{"num_attention_heads": 5, "num_key_value_heads": 5, "intermediate_size": 1280, "attn_scale": 0.153}
Each number is 200 + 40 x the weight over its row's rms, rounded and kept within 0 to 999. Layers, rows and columns count from 0. The size before them is the row's rms in percent of the matrix's.

# down: layer 2 MLP down (transposed), 1280x320, rms 0.0803, rows 1241-1279, columns 64-127
# up: layer 2 MLP up, 1280x320, rms 0.0878, rows 1242-1279, columns 64-127
down1241,192,201,210,62,185,172,200,187,277,168,181,235,174,210,192,166,161,142,212,198,164,256,180,204,170,217,230,211,161,283,215,183,295,220,195,177,251,171,219,252,232,191,120,175,151,167,198,207,137,226,135,192,177,157,222,132,185,156,233,243,194,214,242,197,248
up1242,182,223,184,208,251,79,127,204,209,128,257,306,225,237,270,173,225,224,132,274,174,149,171,161,216,154,179,178,171,203,252,194,182,132,171,166,214,195,198,235,97,226,211,155,199,207,212,204,181,201,216,243,314,234,244,187,192,166,198,206,227,265,198,242,212
down1242,174,249,199,0,161,256,241,167,190,213,233,137,245,133,184,158,179,230,229,254,204,137,207,149,176,226,200,226,156,168,220,112,214,202,230,162,137,263,208,168,201,233,200,219,194,173,211,231,230,203,146,167,175,178,208,231,138,219,181,167,188,185,185,279,179
up1243,045,221,218,298,129,244,192,252,209,200,175,177,231,116,159,202,171,282,173,203,212,191,211,207,271,138,216,97,185,173,210,224,186,266,186,101,185,230,203,171,186,219,144,161,172,230,220,134,193,220,228,190,221,197,142,134,214,236,257,206,230,217,206,281,220
down1243,066,243,211,87,248,152,209,206,218,224,185,236,240,194,225,136,175,245,213,273,163,206,172,154,203,210,267,218,156,209,161,262,257,216,216,204,211,173,153,70,161,199,183,190,206,194,241,182,249,213,178,242,167,183,203,229,183,218,230,201,135,157,204,196,147
up1244,163,256,228,203,158,171,203,208,225,115,238,227,182,182,228,168,226,240,128,262,219,180,179,236,249,238,196,292,210,268,229,194,160,247,158,205,224,262,207,242,133,185,226,247,163,223,249,145,182,276,247,156,201,195,201,224,186,168,270,225,194,164,241,263,173
down1244,153,179,238,67,254,237,216,226,165,193,229,198,190,159,200,170,176,189,242,191,171,153,229,149,193,106,223,200,205,236,219,166,223,246,235,240,215,246,235,175,192,172,157,232,206,180,192,161,196,166,143,159,153,219,190,267,238,261,178,198,191,230,219,244,168
up1245,028,205,212,330,218,208,225,190,266,193,194,251,192,173,190,281,244,191,115,149,195,245,155,180,267,174,188,124,159,182,211,206,259,151,200,191,173,230,228,146,159,165,147,215,157,231,234,168,259,152,166,103,163,169,184,194,138,193,222,206,219,156,196,164,139
down1245,010,204,221,60,165,219,220,205,149,145,253,214,279,243,249,208,205,191,154,191,197,180,200,306,204,218,217,216,140,228,215,148,155,219,212,200,160,218,205,198,203,311,212,180,238,252,219,224,181,263,224,167,230,178,213,83,190,204,242,159,196,201,183,235,226
up1246,028,279,153,292,225,192,209,244,157,134,210,214,175,250,232,222,200,176,129,178,270,174,211,174,213,249,197,171,235,198,259,209,197,225,204,221,168,103,143,229,182,230,148,145,193,247,232,169,187,188,220,214,230,147,217,190,275,218,219,214,195,220,272,189,181
down1246,017,220,214,56,153,233,250,171,198,231,204,239,174,214,215,250,167,206,152,210,215,237,193,249,292,195,227,225,148,233,288,188,193,219,188,203,168,170,153,169,260,224,266,161,239,208,216,305,237,248,213,183,171,170,231,159,236,222,258,186,196,224,200,237,212
up1247,034,225,195,266,205,153,188,250,203,191,187,218,164,204,195,224,210,184,159,218,206,221,134,151,210,175,205,120,243,215,190,226,234,119,160,139,189,149,165,236,224,198,195,239,186,267,167,54,238,189,180,213,238,233,177,206,202,160,253,176,301,173,244,279,189
down1247,025,270,194,197,194,227,290,227,153,169,254,261,281,235,222,254,187,122,233,165,218,207,175,214,235,295,231,183,173,234,179,152,243,137,278,119,213,202,283,113,199,230,221,164,193,177,182,199,178,150,188,249,260,276,245,203,154,243,200,172,188,226,208,238,210
up1248,030,197,185,281,231,140,149,272,240,229,223,188,191,172,214,238,185,231,194,193,191,253,186,126,247,197,215,228,215,227,210,191,161,199,199,146,177,203,163,226,181,173,217,197,213,168,170,135,250,152,249,249,224,177,238,261,303,254,235,253,279,180,181,158,195
down1248,020,225,204,6,351,288,193,179,189,203,200,219,194,233,270,136,135,195,189,222,204,178,175,244,214,218,194,180,267,198,203,234,173,260,179,260,218,258,268,189,191,219,230,164,212,176,171,276,201,270,174,210,232,103,205,166,252,257,208,172,182,194,191,223,204
up1249,179,202,231,208,227,197,125,215,141,168,205,223,186,226,178,166,223,219,166,234,250,186,229,221,221,218,227,153,229,283,216,169,151,198,202,174,193,255,184,238,222,213,211,194,249,242,173,232,239,185,240,212,179,221,269,136,243,233,224,163,227,191,249,250,126
down1249,173,213,225,77,215,127,237,155,194,201,152,149,167,245,171,189,227,141,199,178,192,166,248,283,189,151,189,179,203,241,272,161,165,164,212,227,186,183,162,137,226,186,180,166,217,139,187,160,265,138,143,257,202,299,147,276,228,214,155,191,244,173,185,159,186
up1250,025,207,199,346,242,157,234,230,254,218,184,215,227,188,206,253,177,150,191,219,264,227,231,230,241,197,236,193,190,222,268,225,183,168,203,195,163,178,160,147,185,167,193,214,222,227,195,199,295,179,172,178,198,186,144,219,241,220,173,280,176,285,225,163,197
down1250,007,237,213,196,137,149,162,156,217,150,268,255,268,218,245,200,117,148,159,184,219,159,206,237,213,252,209,188,216,254,233,164,181,133,203,221,154,221,173,229,209,249,172,136,231,214,206,187,184,265,255,205,204,188,220,144,245,219,270,163,194,219,182,315,231
up1251,032,222,230,364,207,169,180,203,220,210,163,216,239,159,172,212,173,244,209,200,200,189,194,158,211,174,220,177,174,104,209,193,251,205,171,199,212,224,164,173,191,225,177,236,269,217,203,190,187,228,195,132,191,182,187,282,175,192,231,249,208,170,178,264,231
down1251,025,211,165,115,177,221,212,192,200,130,196,260,242,179,211,217,69,158,195,233,138,172,205,206,246,217,172,207,178,244,209,192,178,160,206,200,234,265,208,209,152,206,184,164,192,102,211,207,161,231,190,205,195,227,220,171,127,187,174,215,147,201,193,227,202
up1252,169,218,205,210,217,210,196,195,175,217,197,139,163,192,234,200,153,218,249,180,221,162,286,202,149,146,164,253,184,181,196,170,173,243,196,307,197,219,198,217,255,205,153,299,163,191,174,180,225,189,186,131,188,235,224,164,212,151,169,161,220,153,244,221,236
down1252,167,132,220,0,287,241,191,180,170,166,214,205,223,180,211,208,139,261,250,182,217,203,237,239,199,153,152,232,187,255,195,108,163,222,160,190,225,233,187,167,205,213,188,172,230,210,187,219,157,251,235,133,238,183,180,206,247,202,196,159,217,186,271,260,187
up1253,199,188,182,211,196,168,158,209,207,229,111,219,150,202,166,114,264,187,166,194,241,240,247,186,243,246,167,202,232,252,169,221,170,187,163,222,196,208,151,217,160,162,161,161,204,144,138,103,219,191,198,166,282,215,136,196,175,126,216,181,222,200,216,160,204
down1253,209,186,230,0,231,155,202,208,269,211,145,238,228,216,209,171,188,203,190,179,256,231,195,186,239,225,205,161,199,223,172,188,221,202,208,293,212,180,178,207,201,318,193,183,288,150,195,254,177,295,241,174,223,226,205,196,225,161,230,188,284,171,257,138,259
up1254,213,182,167,210,229,222,163,177,240,159,201,165,154,149,263,276,207,177,130,210,270,187,172,185,171,221,183,261,254,179,171,202,223,170,256,207,214,227,246,239,255,202,230,204,226,230,192,99,195,113,215,258,179,144,135,128,221,167,268,183,182,96,129,185,224
down1254,212,212,199,174,123,224,204,251,209,209,206,190,149,189,235,211,197,171,188,173,199,150,167,233,220,168,186,254,184,172,208,172,193,103,210,187,242,175,175,183,155,199,250,245,129,197,151,171,233,226,120,224,220,171,178,191,174,208,234,191,255,138,209,183,107
up1255,036,245,216,278,135,206,279,149,214,150,249,201,242,189,223,208,137,206,219,152,154,209,195,217,200,171,223,190,304,206,186,225,163,185,133,249,170,244,176,185,178,184,192,249,220,294,152,183,221,195,193,182,205,146,129,100,144,218,179,193,274,214,194,180,192
down1255,038,226,284,122,201,139,196,210,114,210,232,223,206,172,236,199,159,123,180,241,149,181,194,228,223,272,247,180,160,232,205,194,194,198,280,174,172,200,201,156,127,163,163,120,197,221,182,232,272,266,209,229,242,135,118,155,192,285,237,232,233,125,136,151,186
up1256,052,219,213,271,224,224,147,147,222,161,232,86,256,183,227,289,203,219,181,230,167,203,194,173,247,270,140,170,237,200,195,218,135,189,255,244,214,165,145,259,185,271,167,173,160,159,243,144,205,138,159,157,229,210,155,168,192,235,212,209,186,242,168,190,227
down1256,064,178,187,135,178,209,213,258,187,183,222,252,141,152,158,164,209,215,190,192,221,154,231,171,167,195,282,181,173,180,220,221,251,166,205,150,152,220,172,157,143,204,135,226,260,226,143,270,162,148,198,181,153,187,220,179,312,233,167,190,217,215,218,201,219
up1257,044,196,219,278,229,153,173,230,228,224,220,195,126,221,194,219,171,200,120,230,186,228,213,193,264,193,179,166,210,117,285,271,177,210,167,214,158,158,210,189,210,187,134,182,276,214,225,141,270,149,211,218,213,137,207,166,228,199,203,204,157,223,156,209,222
down1257,033,211,205,133,190,208,215,182,100,198,250,178,197,198,211,165,213,252,193,189,204,181,195,97,166,149,211,250,187,200,196,187,194,168,234,205,207,189,198,209,226,153,243,212,136,225,186,243,222,212,221,251,173,162,171,158,279,220,262,192,217,169,226,265,204
up1258,029,301,210,319,158,184,186,238,210,257,191,179,202,215,175,204,204,185,182,244,150,174,225,180,212,197,171,234,194,173,236,211,187,230,202,206,192,215,246,180,159,196,196,155,175,218,121,221,179,147,219,166,209,196,199,233,232,268,194,143,218,155,178,247,205
down1258,011,210,196,149,211,206,144,181,232,130,227,297,271,237,241,199,188,133,178,190,221,138,209,219,136,278,234,180,121,264,213,142,188,221,156,259,120,217,178,262,194,221,196,201,243,165,233,218,149,236,212,172,224,184,192,141,229,239,267,176,166,226,198,255,276
up1259,024,143,252,306,156,132,236,185,207,239,208,226,137,106,176,208,209,249,166,212,174,186,243,199,232,279,216,189,222,234,213,190,276,219,135,137,168,254,196,158,160,213,171,176,227,205,215,171,179,207,237,196,197,229,193,234,167,239,202,190,248,230,229,193,246
down1259,016,234,197,104,275,216,206,212,187,185,228,232,238,222,231,241,175,191,203,225,216,189,215,167,220,184,305,195,121,187,117,194,162,214,176,231,196,261,245,280,243,223,209,161,237,200,217,276,175,245,183,214,224,83,181,181,259,250,234,159,162,216,135,231,188
up1260,041,177,200,261,195,185,194,242,204,238,147,215,134,206,206,262,165,158,146,168,155,163,178,107,264,216,228,157,176,170,182,173,210,110,179,153,182,204,163,149,171,182,173,176,199,273,168,124,189,168,184,166,207,255,170,178,185,189,228,164,235,144,195,249,166
down1260,028,228,218,66,164,199,277,203,202,167,223,211,195,244,189,193,225,212,191,194,167,183,170,254,148,183,157,168,184,187,179,209,263,256,195,166,190,176,161,158,193,192,242,242,221,211,197,289,175,227,206,212,94,185,205,195,204,189,203,163,179,199,224,181,255
up1261,049,213,163,273,179,179,229,257,193,178,206,267,173,196,193,139,246,188,68,168,223,184,273,161,207,156,267,86,236,221,214,249,192,94,167,249,208,260,187,146,132,230,182,232,213,186,171,154,236,166,173,92,226,170,237,182,126,279,187,206,221,227,137,200,180
down1261,060,248,186,0,216,278,194,193,165,225,185,153,231,185,219,180,156,189,241,236,220,215,233,194,183,196,284,186,218,193,220,90,194,213,180,191,215,222,173,209,185,234,223,263,177,158,224,245,216,241,248,217,115,158,213,224,185,191,162,250,194,183,170,304,205
up1262,154,177,186,202,229,193,123,195,165,205,238,212,203,232,139,165,179,197,132,207,258,214,178,181,170,245,190,119,259,180,156,157,200,171,181,256,212,211,101,221,190,285,205,136,167,171,267,188,187,217,168,205,289,257,220,188,310,239,201,265,221,248,196,225,223
down1262,151,208,195,72,252,167,300,239,232,179,175,157,158,208,252,198,164,185,236,231,214,198,244,194,156,205,217,231,187,194,179,216,234,151,248,177,226,193,245,118,246,151,224,212,295,250,193,131,278,189,221,152,168,226,224,193,155,251,201,232,160,199,149,212,151
up1263,035,239,170,277,250,152,189,232,206,251,321,228,144,266,210,222,196,252,149,252,230,178,183,188,231,250,298,178,237,234,235,198,211,218,175,203,210,180,128,201,206,161,185,218,206,221,203,167,242,201,235,185,245,150,220,189,222,211,219,304,253,184,132,204,237
down1263,029,179,159,24,232,160,185,199,177,184,151,225,204,220,209,164,173,236,194,206,178,240,196,65,200,189,116,249,163,208,281,265,207,237,215,177,254,216,208,210,217,225,230,245,215,228,193,251,336,110,104,225,186,179,229,192,270,204,218,185,131,187,157,214,165
up1264,030,186,178,314,148,193,169,162,211,245,210,171,118,217,167,128,210,225,175,165,216,144,156,176,283,170,258,165,259,254,159,203,216,167,174,209,153,259,229,180,248,180,176,150,263,176,220,129,230,198,238,106,224,176,196,196,180,216,221,154,159,137,180,288,208
down1264,023,213,190,74,239,191,224,184,172,185,234,213,333,195,210,194,174,225,299,231,218,238,262,180,192,201,204,208,158,208,245,214,145,151,220,205,164,145,151,158,235,202,182,150,144,227,202,250,286,181,142,210,192,204,216,194,233,136,189,174,147,181,200,195,76
up1265,028,248,189,302,193,249,163,209,175,182,192,272,126,200,199,252,187,203,139,208,244,197,139,144,286,193,195,110,168,264,171,251,264,206,173,152,174,216,194,209,253,205,220,213,217,207,188,178,206,200,167,147,219,203,228,226,151,227,249,167,327,206,245,216,182
down1265,019,216,180,0,189,214,252,199,187,206,192,206,160,200,196,218,163,203,229,244,152,211,200,165,204,180,155,203,112,208,235,196,195,163,239,196,181,197,207,141,176,201,188,210,231,171,152,338,216,236,120,188,157,86,256,191,114,194,187,205,180,204,206,207,204
up1266,171,171,200,205,191,191,182,165,147,227,226,174,203,239,202,185,255,166,220,276,165,245,245,206,170,162,171,124,257,224,139,200,183,233,166,175,195,290,191,226,234,155,192,126,142,223,297,186,180,132,245,168,157,187,155,219,231,222,240,251,180,139,116,163,195
down1266,183,177,232,0,198,220,178,243,175,221,242,259,192,214,178,193,200,169,264,243,225,207,231,231,179,237,213,211,187,206,175,146,186,222,193,218,196,188,200,262,140,182,226,216,129,183,260,198,210,179,206,187,213,204,257,230,293,206,163,248,209,205,196,184,216
up1267,031,208,180,289,208,165,224,216,204,174,181,236,187,187,207,210,187,190,185,191,224,152,159,145,314,155,190,142,213,200,213,223,178,206,220,154,174,227,189,134,145,184,191,217,198,270,209,108,267,201,202,240,229,154,163,242,276,115,193,221,189,192,190,251,202
down1267,027,220,246,8,187,193,217,199,217,226,202,276,146,188,250,239,121,205,184,214,205,196,177,238,207,198,223,255,228,235,280,164,212,166,191,157,196,202,208,212,214,217,247,185,179,91,227,213,166,180,206,239,179,48,182,191,243,205,230,191,228,232,134,196,252
up1268,034,218,232,267,213,148,178,194,102,174,231,222,168,222,136,199,181,157,137,151,296,165,172,140,192,169,205,190,222,148,243,145,177,143,224,213,186,173,177,176,274,225,185,193,201,187,181,162,179,171,217,128,214,208,148,207,176,207,258,135,251,192,244,268,155
down1268,022,222,205,257,146,219,196,217,146,210,213,255,192,212,180,154,253,164,195,167,207,86,193,259,207,195,167,218,193,280,189,122,172,183,253,233,161,144,183,230,177,218,146,245,206,213,212,195,198,217,196,214,256,263,235,159,223,175,225,153,183,187,197,260,199
up1269,033,184,274,325,204,155,155,166,164,200,216,304,218,252,229,206,142,214,198,249,142,188,268,133,149,165,219,176,206,306,228,107,173,119,236,203,264,239,250,181,94,207,201,170,199,155,168,142,212,172,219,256,264,200,171,163,289,124,184,205,213,180,176,209,226
down1269,019,278,241,233,105,211,209,188,226,173,153,249,319,163,175,131,145,94,179,210,218,150,214,249,177,279,176,237,241,261,170,244,200,201,117,193,128,271,149,199,213,219,193,243,216,238,191,189,175,212,225,160,189,189,202,185,168,214,180,211,233,233,204,205,251
up1270,034,219,214,297,245,157,160,202,238,221,218,229,181,235,196,203,159,184,151,260,215,168,198,204,206,232,242,172,243,140,213,182,299,229,221,209,191,221,176,149,188,179,222,179,265,227,143,98,217,178,251,138,169,210,228,208,190,224,217,221,270,166,163,234,194
down1270,028,221,214,27,189,233,197,176,214,297,175,260,133,180,187,199,182,269,227,201,232,197,175,215,259,267,217,187,176,189,233,183,201,74,218,253,217,170,217,232,257,208,277,285,222,221,167,265,134,216,152,212,199,157,205,216,266,220,195,150,244,235,175,210,240
up1271,033,196,254,273,153,163,182,242,225,173,285,188,185,193,219,242,247,167,127,178,274,202,171,171,283,187,217,114,194,187,211,254,256,127,189,194,215,195,166,183,189,227,173,174,213,201,225,146,189,223,182,166,227,205,176,164,243,208,228,188,274,149,181,303,203
down1271,035,278,194,27,224,194,238,228,215,190,167,167,197,131,154,181,219,242,197,248,150,237,240,130,169,173,159,248,218,316,186,193,284,166,252,154,192,233,204,198,246,153,208,236,210,235,136,260,273,228,143,204,105,122,135,236,101,188,223,220,146,240,110,229,205
up1272,034,143,173,278,174,202,236,184,219,214,172,202,164,231,223,162,132,233,159,200,180,226,145,166,180,187,219,164,245,181,229,234,235,159,190,217,169,237,169,214,193,245,161,218,201,201,204,114,210,171,243,185,210,231,138,169,237,164,256,222,282,171,209,231,201
down1272,041,207,231,138,228,186,229,159,177,166,197,221,205,212,279,293,219,188,205,149,149,170,225,152,163,190,207,214,158,300,284,115,193,189,152,198,189,231,218,240,197,220,181,130,255,193,204,253,186,306,179,136,286,180,293,270,262,242,283,179,196,210,187,178,157
up1273,027,205,287,297,229,159,177,186,174,211,228,230,239,211,188,298,132,214,176,198,230,271,234,196,191,238,236,196,193,184,210,257,282,251,152,182,175,202,151,134,196,162,184,172,208,270,205,109,209,156,240,311,255,224,189,237,178,180,138,185,253,188,214,218,221
down1273,012,230,212,79,215,290,206,211,231,148,260,248,238,242,250,247,112,191,131,216,234,177,196,245,250,213,247,185,153,236,154,209,182,210,168,240,122,204,195,193,233,266,223,171,248,222,226,291,214,244,231,172,228,116,229,166,228,246,241,176,209,196,176,241,246
up1274,033,260,267,374,168,132,256,156,119,164,195,203,228,200,203,213,216,175,206,233,213,190,101,135,94,211,245,193,232,209,241,199,180,139,213,179,208,223,205,212,267,226,246,195,144,174,176,109,259,218,198,129,195,253,142,222,204,262,248,175,236,188,185,111,180
down1274,018,154,197,118,184,211,164,206,243,190,164,245,255,207,206,162,152,133,186,206,243,180,175,224,202,197,219,188,144,232,158,202,223,242,96,212,177,239,177,229,187,232,194,211,204,208,201,231,203,242,254,201,228,147,216,245,193,222,202,163,197,216,189,239,230
up1275,032,202,212,298,149,159,208,151,200,211,232,219,170,171,207,257,192,154,138,245,189,154,260,183,182,185,249,120,204,124,196,208,182,201,165,209,193,175,169,127,159,205,199,219,185,160,180,77,222,123,205,188,120,225,191,204,154,161,193,147,224,208,161,185,219
down1275,043,251,246,121,218,264,241,230,171,179,227,224,197,169,220,234,249,208,195,187,225,212,240,232,256,218,203,229,140,175,177,218,132,134,121,153,186,203,181,254,215,169,241,226,159,243,268,226,220,212,295,256,189,216,248,218,177,135,172,116,135,262,144,115,223
up1276,171,195,155,213,244,147,166,146,207,154,154,227,209,203,194,116,209,169,103,246,185,248,226,258,231,309,185,186,232,286,145,142,206,258,91,184,220,237,192,279,191,200,177,198,210,122,248,157,206,259,226,196,154,207,284,137,251,171,213,225,233,212,152,219,209
down1276,178,242,172,0,233,166,243,154,117,188,277,198,277,250,192,212,185,215,234,200,220,180,175,232,246,163,168,176,142,172,192,185,205,255,138,246,210,168,188,99,225,218,276,245,245,213,217,248,218,239,164,207,159,160,194,187,197,192,156,175,193,253,204,216,194
up1277,170,209,202,209,186,229,183,167,221,203,192,229,111,117,129,269,241,232,133,178,179,236,179,211,184,229,243,195,177,206,225,273,256,180,168,208,162,217,159,263,177,176,177,240,198,254,165,198,269,225,168,183,198,213,85,221,210,170,260,231,168,134,213,167,206
down1277,177,215,238,0,258,214,163,228,235,305,260,206,175,239,205,191,223,212,230,178,221,230,212,141,131,224,192,250,188,192,210,253,211,235,228,177,198,150,241,144,176,248,178,194,329,177,232,273,169,252,208,231,125,147,203,219,187,144,221,200,174,149,177,217,203
up1278,041,222,230,269,257,144,268,255,238,205,230,239,181,112,188,235,232,148,233,197,230,168,208,161,214,195,215,157,266,238,158,233,173,206,198,161,165,158,208,180,171,214,227,128,218,242,217,155,159,167,206,232,174,215,160,199,175,172,181,194,177,118,180,174,190
down1278,046,206,212,121,178,234,101,206,216,217,206,185,154,180,180,138,175,225,228,213,203,183,231,192,224,181,203,219,197,159,205,202,138,121,170,199,193,173,255,276,221,144,231,213,205,128,222,214,196,187,203,215,117,201,180,195,218,223,163,250,234,144,173,173,232
up1279,032,232,219,313,199,142,221,217,190,243,219,254,212,184,225,213,224,160,141,211,182,158,136,218,225,202,213,163,189,195,238,166,221,177,212,198,162,260,334,200,189,213,172,186,186,203,175,211,217,160,217,171,215,189,126,240,199,150,204,205,214,193,169,227,175
down1279,027,211,215,38,117,164,236,157,185,207,141,204,142,161,212,159,176,195,197,200,204,216,248,223,230,178,200,169,181,246,156,203,222,194,187,230,88,169,184,220,219,225,185,198,230,230,112,245,124,252,117,180,195,98,173,175,154,193,141,219,201,188,184,196,323